Part of a small language model's weights: vocabulary 660, value embeddings.
Each number is 50 + 12 x the weight over its row's rms, rounded and kept within 0 to 99. Layers, rows and columns count from 0. The size before them is the row's rms in percent of the matrix's.

# layer 4 attention query, 128x128, rms 0.138, rows 0-54, columns 64-127
099:59 54 50 61 70 55 41 50 45 55 67 46 60 47 55 65 38 46 50 45 57 45 50 66 71 53 56 48 56 68 49 41 59 30 22 44 49 50 32 49 36 38 44 27 51 48 74 59 45 54 33 44 49 54 63 52 58 34 43 59 69 75 50 38
078:53 32 40 59 35 62 58 48 58 51 65 49 41 51 68 42 36 60 39 48 41 75 57 39 50 23 50 55 58 45 37 38 43 52 77 42 50 58 57 41 50 58 43 65 59 64 53 58 44 43 55 72 75 36 32 58 56 51 76 36 47 42 55 50
106:60 50 43 48 48 52 44 27 48 56 68 55 42 79 82 48 42 40 53 52 50 61 48 38 67 42 36 47 36 65 46 31 45 35 44 56 58 51 39 50 40 38 48 44 56 46 74 46 48 44 26 39 48 50 54 45 63 55 35 60 80 68 36 42
125:42 51 48 46 40 52 75 44 34 62 39 44 30 61 45 49 58 46 58 68 36 57 66 51 34 38 43 59 47 40 25 47 37 62 62 41 49 48 46 55 54 71 53 53 41 33 52 65 38 59 60 61 45 36 50 71 50 48 40 38 52 51 59 71
112:33 50 62 49 32 34 50 46 33 44 25 42 40 38 42 49 45 38 46 60 43 76 58 52 16 30 38 55 39 39 48 29 24 64 68 56 36 52 32 36 39 55 51 60 50 60 65 64 53 64 66 42 60 34 49 65 47 70 61 60 49 37 56 55
097:32 44 44 48 38 45 45 54 52 58 41 64 47 46 47 60 33 49 54 63 63 50 54 50 59 51 41 61 52 45 52 57 66 33 37 40 47 25 44 79 40 63 47 52 58 38 43 33 45 61 52 57 48 40 49 44 41 30 42 68 74 54 50 55
128:41 41 58 53 30 37 60 48 43 53 43 58 34 48 47 31 72 28 56 49 37 61 65 48 58 35 55 54 41 37 45 21 31 57 75 63 51 56 48 49 57 68 64 55 34 63 32 43 46 52 73 21 41 50 37 60 64 48 52 56 33 45 58 70
125:42 53 65 35 43 54 53 35 36 56 45 52 63 61 55 43 78 65 52 47 41 60 49 39 50 45 42 54 33 26 61 53 37 56 52 69 29 37 42 68 58 47 59 39 52 50 44 59 57 40 53 34 44 57 33 56 48 57 44 41 33 50 54 50
117:57 60 40 59 89 64 60 56 40 51 65 41 52 37 60 59 30 31 50 62 51 56 47 83 59 46 48 49 55 42 46 54 59 41 48 38 51 58 69 56 43 56 46 47 40 55 60 71 38 58 60 51 46 35 53 66 16 42 48 66 50 60 35 28
122:37 36 62 44 37 33 63 47 51 73 31 70 56 41 57 63 55 53 48 51 37 51 68 40 44 49 54 48 46 34 51 52 37 45 79 40 29 37 64 46 44 35 58 46 71 43 50 37 51 48 54 57 48 62 49 69 53 56 56 46 39 26 68 64
093:44 54 74 41 34 51 37 82 48 44 63 77 48 27 50 45 62 54 82 67 29 37 57 43 48 61 45 41 38 45 71 57 55 48 73 65 54 30 51 67 46 64 55 37 47 58 66 49 59 34 51 47 45 47 28 43 54 47 64 69 53 56 40 41
096:57 52 13 63 48 43 53 41 34 30 46 53 49 65 45 28 48 41 60 44 57 49 41 43 45 37 60 49 51 40 31 51 50 64 60 37 57 52 77 44 80 53 64 40 50 55 55 69 38 46 59 72 34 58 47 45 50 52 71 57 58 43 28 59
101:58 52 57 68 57 66 38 19 50 43 44 41 60 69 47 43 37 59 49 30 42 57 63 33 44 44 51 51 57 45 64 50 46 56 40 63 58 62 52 65 56 57 60 40 41 66 39 32 51 53 68 59 60 50 54 44 42 59 49 50 68 54 48 65
098:36 71 50 49 62 63 42 52 53 86 43 36 59 50 36 74 47 57 60 47 70 69 50 49 59 50 52 60 46 57 54 54 55 42 50 46 68 62 52 33 65 52 52 64 44 49 51 65 56 82 55 43 52 50 44 38 30 48 44 31 54 60 56 45
101:58 45 45 74 45 45 62 69 53 39 50 46 47 29 40 41 36 60 63 66 43 67 38 62 54 47 34 50 55 49 47 35 31 41 49 51 39 47 42 55 47 66 52 45 52 59 43 43 49 53 62 80 56 34 48 51 60 34 70 54 61 48 48 58
099:60 51 51 66 58 47 48 63 32 50 43 49 50 49 20 65 51 27 23 68 70 63 33 55 41 18 60 59 56 53 50 75 42 51 57 50 63 57 60 57 50 55 48 50 29 43 49 55 51 52 56 72 64 59 59 49 60 43 38 22 28 40 55 46
079:57 51 48 66 57 62 47 54 62 49 44 34 51 57 56 53 50 43 56 44 62 55 46 48 83 53 40 47 58 48 38 36 72 51 44 43 65 74 54 53 35 40 34 38 34 58 41 36 20 42 65 46 61 66 61 43 30 51 50 51 49 38 46 37
131:41 42 53 32 38 30 46 48 42 40 50 46 18 44 49 36 70 60 56 54 41 52 49 25 14 41 65 59 49 46 61 52 36 68 66 54 40 36 43 44 59 67 39 61 62 40 35 45 66 57 65 44 54 57 31 40 57 58 72 55 36 49 62 63
114:75 51 20 78 53 50 41 48 71 27 65 45 52 55 48 53 36 58 52 52 66 54 48 53 58 74 57 37 71 61 45 32 54 62 27 30 54 55 60 62 32 36 28 43 54 55 53 42 40 55 45 54 58 55 62 37 35 41 51 60 47 65 64 18
097:47 54 42 68 49 43 51 66 53 44 51 57 67 61 41 29 54 45 56 48 36 10 65 51 46 56 71 52 71 54 49 61 46 60 36 56 43 50 49 56 50 43 42 39 35 47 37 37 36 45 59 62 63 49 40 52 41 58 52 41 31 70 40 41
127:69 46 52 65 47 62 54 59 32 40 64 54 61 42 50 53 26 49 34 52 75 56 44 77 72 51 55 47 63 60 52 64 62 37 40 31 46 65 61 58 61 63 55 48 49 43 56 63 31 51 55 54 44 31 68 53 48 34 62 43 60 55 51 34
100:46 62 45 59 59 31 48 79 49 31 34 36 42 47 46 35 53 43 70 53 59 46 28 56 40 56 63 47 66 45 53 66 53 48 53 59 58 79 50 77 48 48 56 50 46 55 67 49 61 46 45 58 51 52 40 50 30 52 55 50 45 52 47 40
114:33 61 49 40 51 57 56 43 56 31 69 49 47 36 35 57 29 27 34 30 54 46 52 68 53 46 47 51 63 69 40 59 51 25 42 48 46 66 41 50 38 58 66 34 46 90 52 64 46 42 45 45 56 32 42 54 51 70 59 66 43 71 37 37
117:47 34 59 37 45 35 54 43 64 52 44 66 48 52 49 50 60 65 41 40 42 49 59 41 40 43 77 53 38 38 44 65 52 56 56 50 57 43 60 37 58 35 67 49 60 44 34 54 71 34 52 61 65 51 53 54 35 56 44 35 24 19 52 54
095:47 20 41 48 62 26 57 51 50 35 65 48 65 53 63 37 49 47 56 77 50 40 43 45 53 52 58 53 26 46 48 66 50 61 29 47 34 59 54 61 47 46 45 44 34 51 44 49 45 42 48 64 51 56 42 36 46 65 44 56 69 64 33 49
098:31 36 68 41 63 52 33 62 36 61 53 44 42 50 51 44 57 63 65 47 44 32 27 29 57 48 50 37 33 30 66 66 37 46 59 54 74 49 55 62 52 56 48 62 37 39 39 53 65 54 62 38 36 47 43 29 54 46 42 53 53 46 45 65
105:42 48 34 30 59 57 88 53 53 63 46 46 68 59 53 81 47 43 57 58 47 59 44 46 48 74 44 44 46 56 56 50 48 39 63 60 42 45 75 59 53 47 31 26 46 62 32 55 53 68 46 42 63 69 54 78 35 56 45 69 32 42 66 63
095:37 50 59 68 38 65 53 59 45 68 24 25 68 53 21 73 43 54 62 63 46 59 50 48 52 55 63 37 43 51 46 29 41 50 59 46 67 41 63 47 50 41 54 34 30 54 57 49 39 48 53 54 43 31 52 63 54 45 44 05 57 52 48 59
088:54 52 58 44 49 54 54 59 32 27 46 42 40 61 30 50 45 74 66 56 43 52 46 62 60 37 56 49 63 50 62 27 51 66 46 56 63 52 67 50 59 59 50 59 51 76 67 55 50 42 41 56 65 67 50 48 64 49 46 40 42 47 81 75
103:59 42 35 41 48 41 34 29 65 51 69 58 39 58 35 49 52 26 47 40 46 64 38 41 63 76 53 40 46 55 40 52 80 63 53 38 49 38 30 44 39 55 44 56 40 58 42 56 35 46 40 29 50 37 50 41 41 60 53 62 64 62 44 49
096:52 42 50 28 72 66 44 51 51 41 57 53 34 40 58 83 49 48 60 35 50 48 40 67 61 39 66 72 55 47 35 31 44 58 26 37 51 47 49 38 39 46 52 26 61 33 42 45 39 51 50 62 47 38 27 49 36 52 31 48 50 52 67 33
096:52 46 48 54 61 46 52 49 39 69 64 49 42 47 66 55 38 31 39 54 35 28 63 39 51 36 57 55 46 58 58 44 73 38 49 52 43 66 27 58 65 62 57 45 56 73 69 35 40 56 54 52 46 47 61 50 35 32 40 42 37 44 49 50
100:33 47 27 62 52 65 44 50 48 55 59 55 58 31 36 43 52 50 59 50 49 42 55 42 49 54 69 34 35 62 48 46 40 61 49 49 59 49 49 66 52 42 43 71 38 59 50 40 44 59 56 46 40 70 45 67 31 52 34 48 53 55 54 32
100:35 59 43 26 73 51 27 56 54 25 39 57 32 30 28 41 52 42 48 36 51 72 55 43 46 50 59 31 51 67 60 49 56 66 54 48 46 32 25 70 45 69 53 40 50 64 33 38 37 54 54 51 60 70 39 24 56 57 60 62 49 57 56 59
094:64 46 56 50 25 52 78 64 32 52 62 56 41 38 61 73 70 51 54 56 53 54 60 30 47 68 43 41 31 50 57 59 22 47 60 51 34 44 64 47 48 63 57 57 68 32 41 32 39 79 70 57 47 57 26 42 70 44 67 64 68 58 55 64
097:53 47 39 44 49 54 58 34 24 47 55 58 49 55 49 59 58 57 43 42 46 63 42 39 50 54 54 39 86 52 31 53 39 67 79 46 36 61 44 49 59 43 51 58 46 33 51 57 27 57 51 65 42 51 45 42 57 46 44 55 37 59 48 40
104:43 58 47 63 67 65 38 41 59 61 46 55 58 44 50 52 56 54 41 50 50 46 40 50 63 32 78 49 42 56 55 50 58 45 52 59 59 27 39 53 37 42 33 30 44 30 64 49 49 72 64 42 60 35 36 61 47 41 57 47 44 46 57 40
106:40 37 51 42 42 74 33 35 59 47 53 49 48 49 47 32 54 43 44 54 41 61 62 72 56 39 57 52 64 56 55 59 57 59 46 71 49 74 74 71 38 47 66 50 51 41 27 51 45 45 58 65 43 44 53 46 62 45 49 45 65 51 64 56
096:66 79 50 63 43 55 49 32 72 56 47 49 59 55 64 81 42 61 59 59 47 50 39 51 50 39 57 54 44 67 54 67 25 30 32 43 60 49 53 52 56 56 41 53 48 46 31 50 43 64 35 38 58 49 32 52 46 40 58 36 35 48 28 46
105:54 45 55 54 53 57 41 37 66 48 36 27 57 37 39 66 45 56 57 59 56 57 58 70 56 78 54 51 58 41 55 49 42 57 48 52 47 72 68 60 63 44 52 36 51 49 62 60 52 58 69 54 42 72 62 30 36 52 34 56 57 41 30 66
109:46 63 61 43 49 49 50 52 67 53 54 54 26 49 57 34 59 57 44 50 42 63 31 55 46 61 44 64 55 52 41 69 69 53 53 51 55 59 53 58 76 46 42 25 67 47 76 78 56 51 73 49 47 61 46 26 29 40 47 45 56 57 36 68
100:46 47 55 45 41 71 66 47 38 61 55 38 78 33 43 60 45 66 61 46 39 51 45 57 53 52 53 49 39 27 62 34 38 43 45 63 64 52 53 54 73 62 38 27 46 63 64 76 46 53 53 62 53 36 63 63 44 46 50 29 38 37 57 55
096:29 58 71 17 58 31 29 49 56 62 70 54 55 47 45 34 46 43 55 45 45 18 47 64 49 51 64 56 46 51 36 47 45 67 58 50 58 48 67 47 57 35 48 42 64 54 71 41 74 49 60 47 66 68 48 55 53 57 52 60 39 51 63 36
086:17 40 59 69 48 29 60 54 51 44 41 49 46 07 49 39 44 42 84 47 50 56 51 64 61 45 60 35 43 39 40 53 63 37 55 47 47 62 42 48 48 53 46 52 49 36 44 60 45 47 63 64 37 41 55 53 55 69 45 34 59 44 22 37
092:52 53 55 56 36 40 44 38 51 29 54 45 67 55 80 35 63 60 46 51 60 52 42 48 42 43 41 44 35 35 44 43 32 63 65 57 57 49 13 71 27 59 57 43 63 39 33 32 49 47 39 48 46 35 53 38 54 61 67 42 45 42 60 56
098:55 67 61 54 62 31 67 19 49 57 56 59 63 61 54 34 50 38 40 56 56 47 57 50 49 32 66 50 25 49 41 66 59 60 44 48 62 41 51 41 49 39 51 64 67 22 31 23 56 48 48 61 65 42 20 58 62 54 66 46 33 53 46 43
112:44 54 35 62 29 42 40 60 38 52 53 75 44 41 46 36 54 48 60 48 61 63 50 32 27 37 61 53 46 53 31 61 38 61 58 52 50 41 50 48 66 52 72 58 37 77 38 46 77 29 49 62 75 59 52 56 54 55 84 37 50 63 58 34
102:58 44 39 47 38 55 56 35 59 53 45 46 39 57 52 45 45 47 27 47 58 60 39 61 39 58 55 46 57 47 50 15 51 58 42 41 51 70 78 45 50 34 32 32 64 85 46 62 42 35 67 55 65 50 66 77 47 54 31 49 43 52 45 47
104:43 57 43 55 65 43 41 36 34 51 47 63 48 52 42 53 50 56 52 66 57 59 50 71 60 66 71 35 35 44 34 41 51 55 55 68 54 29 31 31 34 40 48 54 55 42 34 39 46 57 41 54 75 46 61 38 28 53 36 66 69 40 37 32
101:52 55 31 33 63 52 28 28 48 58 36 64 61 32 59 54 56 45 38 55 51 52 47 36 44 38 44 72 51 63 45 59 54 34 48 35 30 48 56 49 54 85 66 49 61 57 41 55 55 59 45 38 44 23 51 54 65 70 35 53 56 53 54 48
101:60 62 48 69 36 50 40 59 35 50 50 50 42 52 57 37 58 47 56 60 57 56 49 39 59 48 65 54 35 55 49 54 28 30 42 47 66 58 45 36 59 42 44 41 46 67 44 54 37 50 28 51 58 49 58 28 34 62 53 77 34 52 77 58
094:40 68 49 50 59 42 46 66 45 53 49 70 70 26 45 58 35 38 50 39 51 61 59 38 56 36 38 32 33 56 64 66 43 44 59 72 63 26 39 54 51 54 48 64 38 48 35 78 36 39 65 43 42 38 57 55 43 43 52 58 44 35 60 65
087:78 59 63 45 45 47 67 51 61 50 40 77 72 44 29 44 53 40 52 71 44 65 43 45 38 48 64 56 41 45 61 38 40 66 76 63 56 47 38 37 50 48 40 51 31 46 58 44 39 36 48 45 58 40 51 60 55 43 53 34 59 66 34 37
099:74 50 38 49 44 24 49 75 46 70 27 52 68 57 49 52 40 27 57 50 33 48 57 50 46 46 39 29 51 49 68 41 54 59 62 59 47 44 33 57 53 40 59 36 44 48 58 64 58 25 47 47 35 43 36 32 36 41 41 63 51 39 63 58
104:39 38 36 69 28 38 64 52 50 38 65 53 53 40 53 40 57 46 43 77 56 72 58 46 42 36 43 57 50 32 49 39 58 51 43 62 81 62 57 29 62 37 37 41 45 50 58 42 58 69 45 42 52 39 62 56 59 56 48 39 48 28 57 66
# layer 4 attention key, 128x128, rms 0.126, rows 0-53, columns 64-127
074:61 73 44 63 52 55 56 56 46 53 38 33 38 44 55 36 32 37 37 62 59 73 49 43 59 36 41 58 41 37 40 48 58 45 54 47 47 74 57 31 50 58 44 53 40 64 28 56 22 41 37 46 66 30 55 38 70 59 71 33 50 42 53 47
122:78 37 50 58 46 57 52 64 43 50 46 69 46 39 58 48 31 49 52 43 70 59 45 43 63 48 43 54 66 47 59 52 60 43 43 40 43 57 49 40 49 37 55 58 42 59 39 52 33 37 33 52 48 27 54 42 45 51 47 21 57 63 53 41
136:15 55 51 54 31 52 58 64 29 62 52 44 48 60 45 55 60 54 55 59 37 64 54 47 43 40 55 73 45 50 49 58 43 46 49 54 42 52 33 38 73 48 44 38 57 32 60 49 69 64 70 33 35 48 42 66 46 54 44 52 56 59 44 67
101:52 49 57 27 55 42 73 35 44 45 52 76 81 48 63 45 73 46 48 61 48 36 47 39 36 86 53 53 42 46 53 61 23 48 49 65 56 50 48 45 50 60 53 61 54 58 39 38 70 73 44 34 56 47 66 39 48 43 57 39 50 38 58 52
146:20 39 50 47 37 39 61 52 39 53 45 60 48 56 28 44 70 57 48 41 31 55 58 26 36 33 66 48 51 60 30 54 30 46 70 45 41 47 43 59 52 37 60 63 52 38 59 59 46 51 55 42 37 40 33 63 59 59 42 55 47 51 66 61
090:55 24 21 39 29 35 39 49 47 50 53 39 30 40 63 52 34 48 53 55 50 60 25 43 43 50 37 46 65 53 42 31 36 44 57 72 77 68 37 49 40 46 32 52 57 86 63 58 47 46 32 54 34 39 27 70 50 51 61 46 40 43 46 58
133:20 36 54 64 52 55 36 62 54 50 40 54 40 59 39 48 71 48 59 52 56 52 59 33 42 31 65 46 54 46 49 59 41 79 59 55 37 66 44 65 49 44 50 51 47 37 46 34 57 87 50 48 59 47 49 57 62 64 54 61 41 33 73 76
111:14 40 55 57 51 61 57 54 48 41 43 45 56 57 43 36 70 54 57 52 26 62 51 27 46 29 53 41 56 48 36 74 50 54 60 54 35 52 47 61 51 54 43 72 44 49 48 50 57 59 70 40 49 30 71 50 63 66 42 56 51 42 45 78
124:69 57 41 45 59 55 30 45 43 51 50 48 60 55 66 55 38 55 48 40 65 58 44 63 71 54 45 48 51 67 68 44 75 48 31 50 54 48 43 53 36 56 38 36 45 60 60 60 35 63 51 53 51 62 49 35 23 50 52 35 75 42 41 21
123:24 40 50 51 40 57 57 48 60 54 59 54 38 45 52 41 85 66 51 54 42 60 62 24 43 41 68 62 57 60 22 61 34 48 69 63 53 44 66 49 52 64 61 57 56 51 46 49 62 40 40 33 32 60 41 41 50 65 49 54 37 39 52 68
106:14 34 51 32 35 68 53 63 45 54 56 46 56 65 36 34 68 43 61 60 44 61 51 35 23 39 62 44 35 35 51 37 34 63 42 58 40 41 62 51 43 68 46 58 48 53 52 38 52 59 56 38 49 49 51 52 67 63 57 70 68 46 54 72
109:36 53 53 62 50 56 42 46 36 50 32 33 50 46 47 67 28 37 50 49 50 41 44 43 61 47 57 51 56 71 42 55 45 56 35 68 47 46 53 47 32 61 34 58 55 29 57 20 46 53 52 57 45 43 59 63 51 53 45 26 49 37 58 47
099:57 51 57 43 58 52 50 48 35 28 17 57 42 37 56 43 36 52 66 56 23 55 45 41 47 54 43 30 64 56 33 40 55 63 54 64 37 66 54 42 41 39 56 84 59 57 51 41 41 50 35 34 38 70 61 72 62 36 40 42 59 43 52 34
098:61 52 53 58 63 19 57 48 46 31 37 54 49 34 45 46 41 56 15 57 57 47 53 50 49 45 33 44 43 54 78 50 31 64 57 43 61 58 34 56 46 44 46 27 27 49 40 48 54 41 52 68 58 61 59 47 49 59 67 31 45 34 30 48
108:57 61 53 37 43 41 28 54 53 48 46 54 56 56 44 49 47 53 63 60 55 52 51 49 51 32 68 78 44 42 35 59 31 63 43 38 39 29 43 41 33 41 64 71 51 55 39 43 57 56 60 28 46 62 41 63 56 70 42 46 49 39 71 54
099:42 40 63 59 50 43 48 68 32 54 49 60 54 40 52 52 53 58 47 45 55 41 50 45 54 35 54 38 36 54 54 63 65 41 59 57 42 35 44 29 61 47 54 45 65 41 21 62 66 37 39 47 46 51 37 68 68 74 38 65 59 50 22 62
103:75 44 46 62 55 70 51 64 74 55 64 57 60 39 49 62 29 30 51 51 63 48 50 62 70 50 40 34 68 41 62 45 54 53 45 53 60 43 47 78 43 54 59 38 38 58 69 72 44 50 21 50 44 39 48 42 42 23 50 35 62 57 44 45
117:30 38 46 70 37 54 37 70 61 46 77 52 62 55 29 54 53 38 60 50 43 54 58 53 45 54 52 47 62 56 56 56 35 42 59 74 50 28 37 78 48 34 55 30 43 47 69 59 55 59 29 39 23 57 46 35 39 32 46 44 52 47 54 60
104:56 72 38 54 64 54 41 37 73 47 57 30 46 59 56 65 43 54 31 60 33 48 38 55 56 41 26 60 58 54 57 46 41 34 41 65 59 40 59 57 50 50 56 40 58 44 68 81 42 20 37 52 61 56 49 57 50 22 57 47 52 55 35 36
126:24 30 57 46 59 51 52 56 51 41 69 51 41 47 46 49 73 48 59 45 31 69 59 43 40 52 61 54 54 49 34 52 34 58 54 58 36 57 58 38 55 48 38 26 48 61 53 49 62 89 41 37 55 48 47 60 34 51 50 60 34 22 55 61
089:48 40 73 39 45 56 53 62 46 60 48 47 39 39 79 31 51 61 46 64 54 52 73 66 46 47 32 70 30 47 50 48 46 50 63 57 50 69 59 40 49 55 44 52 71 53 41 60 49 68 59 44 66 34 54 27 70 52 62 50 51 45 37 53
100:60 78 44 55 52 72 56 41 37 52 32 27 60 34 71 58 40 52 34 67 82 55 27 52 44 38 58 60 46 58 64 57 47 37 42 74 53 75 52 63 60 53 40 31 58 39 40 50 50 55 72 57 52 43 50 47 51 39 57 62 55 39 29 33
098:69 48 51 81 45 44 54 56 46 54 70 33 55 50 46 53 50 38 67 58 55 49 33 65 39 45 59 56 57 48 71 38 36 62 37 79 83 48 38 60 43 33 58 45 41 39 64 45 79 41 51 63 49 59 76 66 70 47 65 61 71 43 56 40
123:43 55 38 34 30 26 59 49 44 59 47 39 59 70 40 48 69 52 53 41 57 51 51 37 36 56 49 55 44 46 47 52 50 67 73 80 53 60 49 73 62 35 31 47 38 49 53 40 61 53 49 28 51 24 37 50 51 59 52 66 38 38 55 69
083:57 38 56 62 62 46 57 36 55 48 58 39 43 34 48 41 58 50 47 58 57 48 31 42 75 43 39 52 46 56 48 33 57 32 47 61 56 47 53 36 43 62 52 52 51 39 49 65 63 42 58 62 46 37 45 62 43 18 40 69 50 65 46 48
112:51 44 59 52 63 47 35 64 45 43 73 69 64 28 39 57 58 51 40 52 56 40 60 57 59 35 34 51 61 41 70 45 54 43 49 27 35 50 53 33 38 54 41 62 54 32 57 63 34 35 56 68 58 67 46 62 49 48 46 67 63 47 46 50
091:61 48 53 42 39 51 41 41 66 40 53 50 28 42 66 37 45 46 34 44 47 47 55 51 33 55 44 75 49 46 56 42 43 48 55 58 61 81 60 74 57 65 52 55 23 43 42 43 74 32 50 38 31 58 62 42 49 57 45 55 45 47 64 45
093:50 24 54 37 48 66 73 49 60 14 58 48 48 67 39 73 51 52 39 51 55 33 53 69 29 58 68 52 60 52 63 44 80 45 53 77 52 61 44 45 37 54 46 22 54 47 60 43 46 53 55 49 48 66 45 59 46 46 54 54 35 60 43 45
098:37 60 38 70 63 25 55 66 60 42 56 57 53 47 47 60 40 39 59 45 57 35 62 75 68 68 35 40 43 64 41 52 69 62 42 53 45 36 61 45 37 62 47 65 65 54 38 53 43 51 69 79 37 70 71 55 72 48 55 61 53 44 28 50
095:37 58 54 63 54 62 66 36 56 50 09 47 29 55 51 54 62 37 33 49 30 34 48 48 60 35 47 57 50 55 47 46 54 58 52 39 49 53 69 52 59 41 20 28 63 33 64 46 53 50 41 35 70 45 55 59 57 44 48 61 45 65 52 59
091:49 40 45 44 24 29 39 54 64 57 44 32 70 59 53 52 31 38 57 42 30 69 40 40 39 36 59 63 43 66 46 40 44 61 34 25 67 32 41 50 51 44 43 83 51 47 56 28 44 62 13 49 55 28 63 50 58 67 49 61 60 47 39 30
103:70 76 60 47 65 38 48 39 61 42 57 34 53 23 50 32 51 33 48 44 80 54 62 63 66 56 57 29 17 45 50 48 53 53 40 56 36 47 54 66 46 52 78 72 52 62 41 64 70 55 59 53 47 41 34 61 53 39 51 51 46 45 51 39
107:40 40 48 37 45 46 57 59 49 63 61 47 62 63 60 32 58 49 46 44 51 41 57 47 40 50 61 29 46 46 39 53 41 55 46 41 42 46 50 61 47 57 56 57 57 31 59 47 46 33 63 46 51 46 66 45 38 60 38 53 64 44 43 51
095:39 48 41 50 55 44 46 51 42 54 44 17 40 21 37 61 55 51 43 64 42 37 45 57 48 38 56 41 48 49 43 50 37 60 39 49 56 42 49 70 43 29 44 66 82 54 59 62 47 34 50 48 42 51 66 43 76 28 57 65 44 55 40 48
098:51 40 23 40 38 50 39 66 66 61 23 60 49 63 53 57 43 57 45 44 47 52 28 50 49 33 40 70 30 57 44 52 44 78 47 48 60 41 32 73 40 46 66 56 46 55 49 51 51 51 57 64 65 31 31 59 41 50 45 65 61 42 60 30
093:37 42 31 47 56 41 29 34 59 83 44 50 37 57 40 68 52 70 43 66 45 51 46 48 71 55 64 44 47 34 45 47 61 72 40 60 71 50 45 55 74 47 48 48 40 62 40 45 65 60 38 41 27 41 45 65 61 68 37 46 51 44 66 34
115:76 51 54 65 48 62 50 36 41 50 46 69 65 24 33 51 51 38 52 57 42 38 42 69 49 70 50 35 50 46 80 29 58 25 44 46 39 41 39 51 36 53 51 56 58 53 46 56 55 56 31 49 42 51 69 59 30 44 53 37 52 51 38 36
106:56 31 59 21 48 33 47 36 42 49 59 50 20 41 52 54 48 45 65 52 38 42 62 53 55 47 51 58 33 54 41 50 30 48 65 54 65 56 57 61 44 46 49 23 56 51 57 72 65 39 47 58 51 61 60 65 65 66 37 38 54 74 24 55
102:60 67 38 36 40 33 28 48 52 49 43 67 49 66 36 48 50 47 44 51 62 45 72 43 70 38 66 48 32 40 35 53 62 42 52 52 58 42 32 75 38 73 62 50 46 53 60 47 38 70 41 32 69 55 59 63 63 38 51 51 50 65 49 48
096:32 59 49 43 29 42 39 53 40 40 50 43 43 50 51 54 70 58 45 73 32 48 52 39 48 32 51 45 52 70 43 56 47 73 60 42 63 71 75 35 81 56 47 77 43 44 50 38 50 54 55 44 59 56 62 60 32 51 61 37 35 52 53 48
097:55 38 44 50 53 43 41 56 49 43 69 57 65 53 63 60 22 40 39 48 44 46 49 60 68 34 71 39 52 47 58 51 71 57 55 58 38 28 52 45 53 35 59 29 40 44 36 48 42 50 61 45 21 46 53 87 36 55 56 39 48 29 48 50
103:52 45 28 33 62 39 42 54 71 20 62 48 64 60 58 56 65 24 39 36 60 66 46 75 70 44 46 55 53 60 48 65 69 36 49 70 32 52 44 64 58 61 49 49 46 52 51 75 72 54 64 63 45 62 38 45 44 56 58 38 72 59 58 54
093:65 48 60 72 44 54 42 56 67 46 57 58 51 41 45 72 49 54 53 63 57 60 43 46 47 45 61 77 78 50 54 56 47 53 42 58 36 46 58 42 52 37 63 34 27 38 31 58 39 44 56 41 35 49 59 40 17 39 50 42 61 69 60 44
097:64 57 43 46 34 42 47 42 43 61 53 44 65 33 60 46 54 72 42 26 68 52 62 56 82 48 58 44 43 54 71 27 46 52 43 52 29 40 42 57 60 74 51 35 42 66 50 53 54 30 52 56 44 58 28 66 39 47 58 48 24 64 47 48
090:47 49 56 50 47 58 59 57 48 60 26 44 44 69 62 50 53 58 62 66 62 62 55 38 48 63 64 38 63 34 47 41 61 53 55 58 41 50 60 58 30 48 48 37 60 34 60 55 60 65 54 70 54 65 41 34 70 58 56 52 46 64 40 48
104:67 51 36 52 74 63 49 43 47 45 59 49 50 47 62 47 52 66 54 46 51 49 47 56 58 63 46 56 67 50 57 67 53 44 45 29 70 38 21 40 33 50 52 51 51 40 69 59 37 63 48 71 51 55 50 30 37 46 41 44 53 62 58 51
104:45 42 33 58 55 58 52 58 54 54 53 46 46 48 49 51 51 53 57 58 55 49 46 52 67 38 64 50 41 55 70 55 58 55 35 75 48 51 35 49 49 47 21 38 60 38 44 27 57 29 67 48 34 50 51 41 54 54 53 69 48 34 49 64
092:48 62 49 66 62 50 60 19 44 31 53 72 50 62 34 54 59 59 60 62 53 52 47 35 38 55 51 50 48 49 51 63 38 52 57 33 53 59 48 65 47 39 63 56 42 44 48 46 77 68 56 35 53 54 54 68 67 58 61 35 58 44 67 64
100:35 44 54 64 54 48 57 33 29 64 57 47 39 68 71 61 67 50 60 79 29 47 64 41 62 53 60 45 36 39 53 45 36 43 52 35 55 36 50 49 42 85 45 50 60 31 64 43 65 58 65 39 41 54 52 46 60 36 37 56 50 53 47 71
091:41 72 41 58 56 33 61 56 35 86 48 50 47 35 42 70 49 28 65 35 44 41 65 54 53 38 63 60 53 48 47 64 44 61 56 42 66 35 48 60 63 56 59 43 40 70 34 52 59 41 56 42 55 44 40 67 66 35 34 47 38 40 52 43
098:61 47 48 72 66 55 46 51 60 39 51 52 62 52 60 61 60 59 45 41 46 38 52 24 36 53 51 59 46 46 44 60 43 61 45 67 24 31 52 52 62 36 65 29 29 54 48 35 70 30 41 52 62 59 65 52 45 46 51 50 38 45 47 51
109:38 59 75 54 50 42 60 40 55 75 28 48 43 47 79 51 50 41 49 59 51 54 55 57 61 53 57 68 51 54 38 62 43 55 72 47 35 65 35 59 55 32 34 39 46 47 36 52 56 62 51 44 36 60 52 43 53 56 46 34 59 71 51 40
095:50 58 32 45 52 53 49 42 48 55 43 57 60 53 54 52 46 29 35 45 51 28 57 60 50 43 53 46 59 53 35 50 59 53 36 56 61 69 60 40 51 68 42 33 59 60 32 50 48 51 48 70 51 57 69 20 31 49 53 34 31 40 58 54
092:23 49 49 54 54 79 73 43 48 27 63 66 48 53 45 31 47 28 44 63 42 69 59 52 37 52 56 62 62 37 35 50 46 56 59 67 53 57 61 33 69 47 53 39 48 52 54 61 58 51 33 39 39 70 49 40 53 71 60 54 56 59 57 56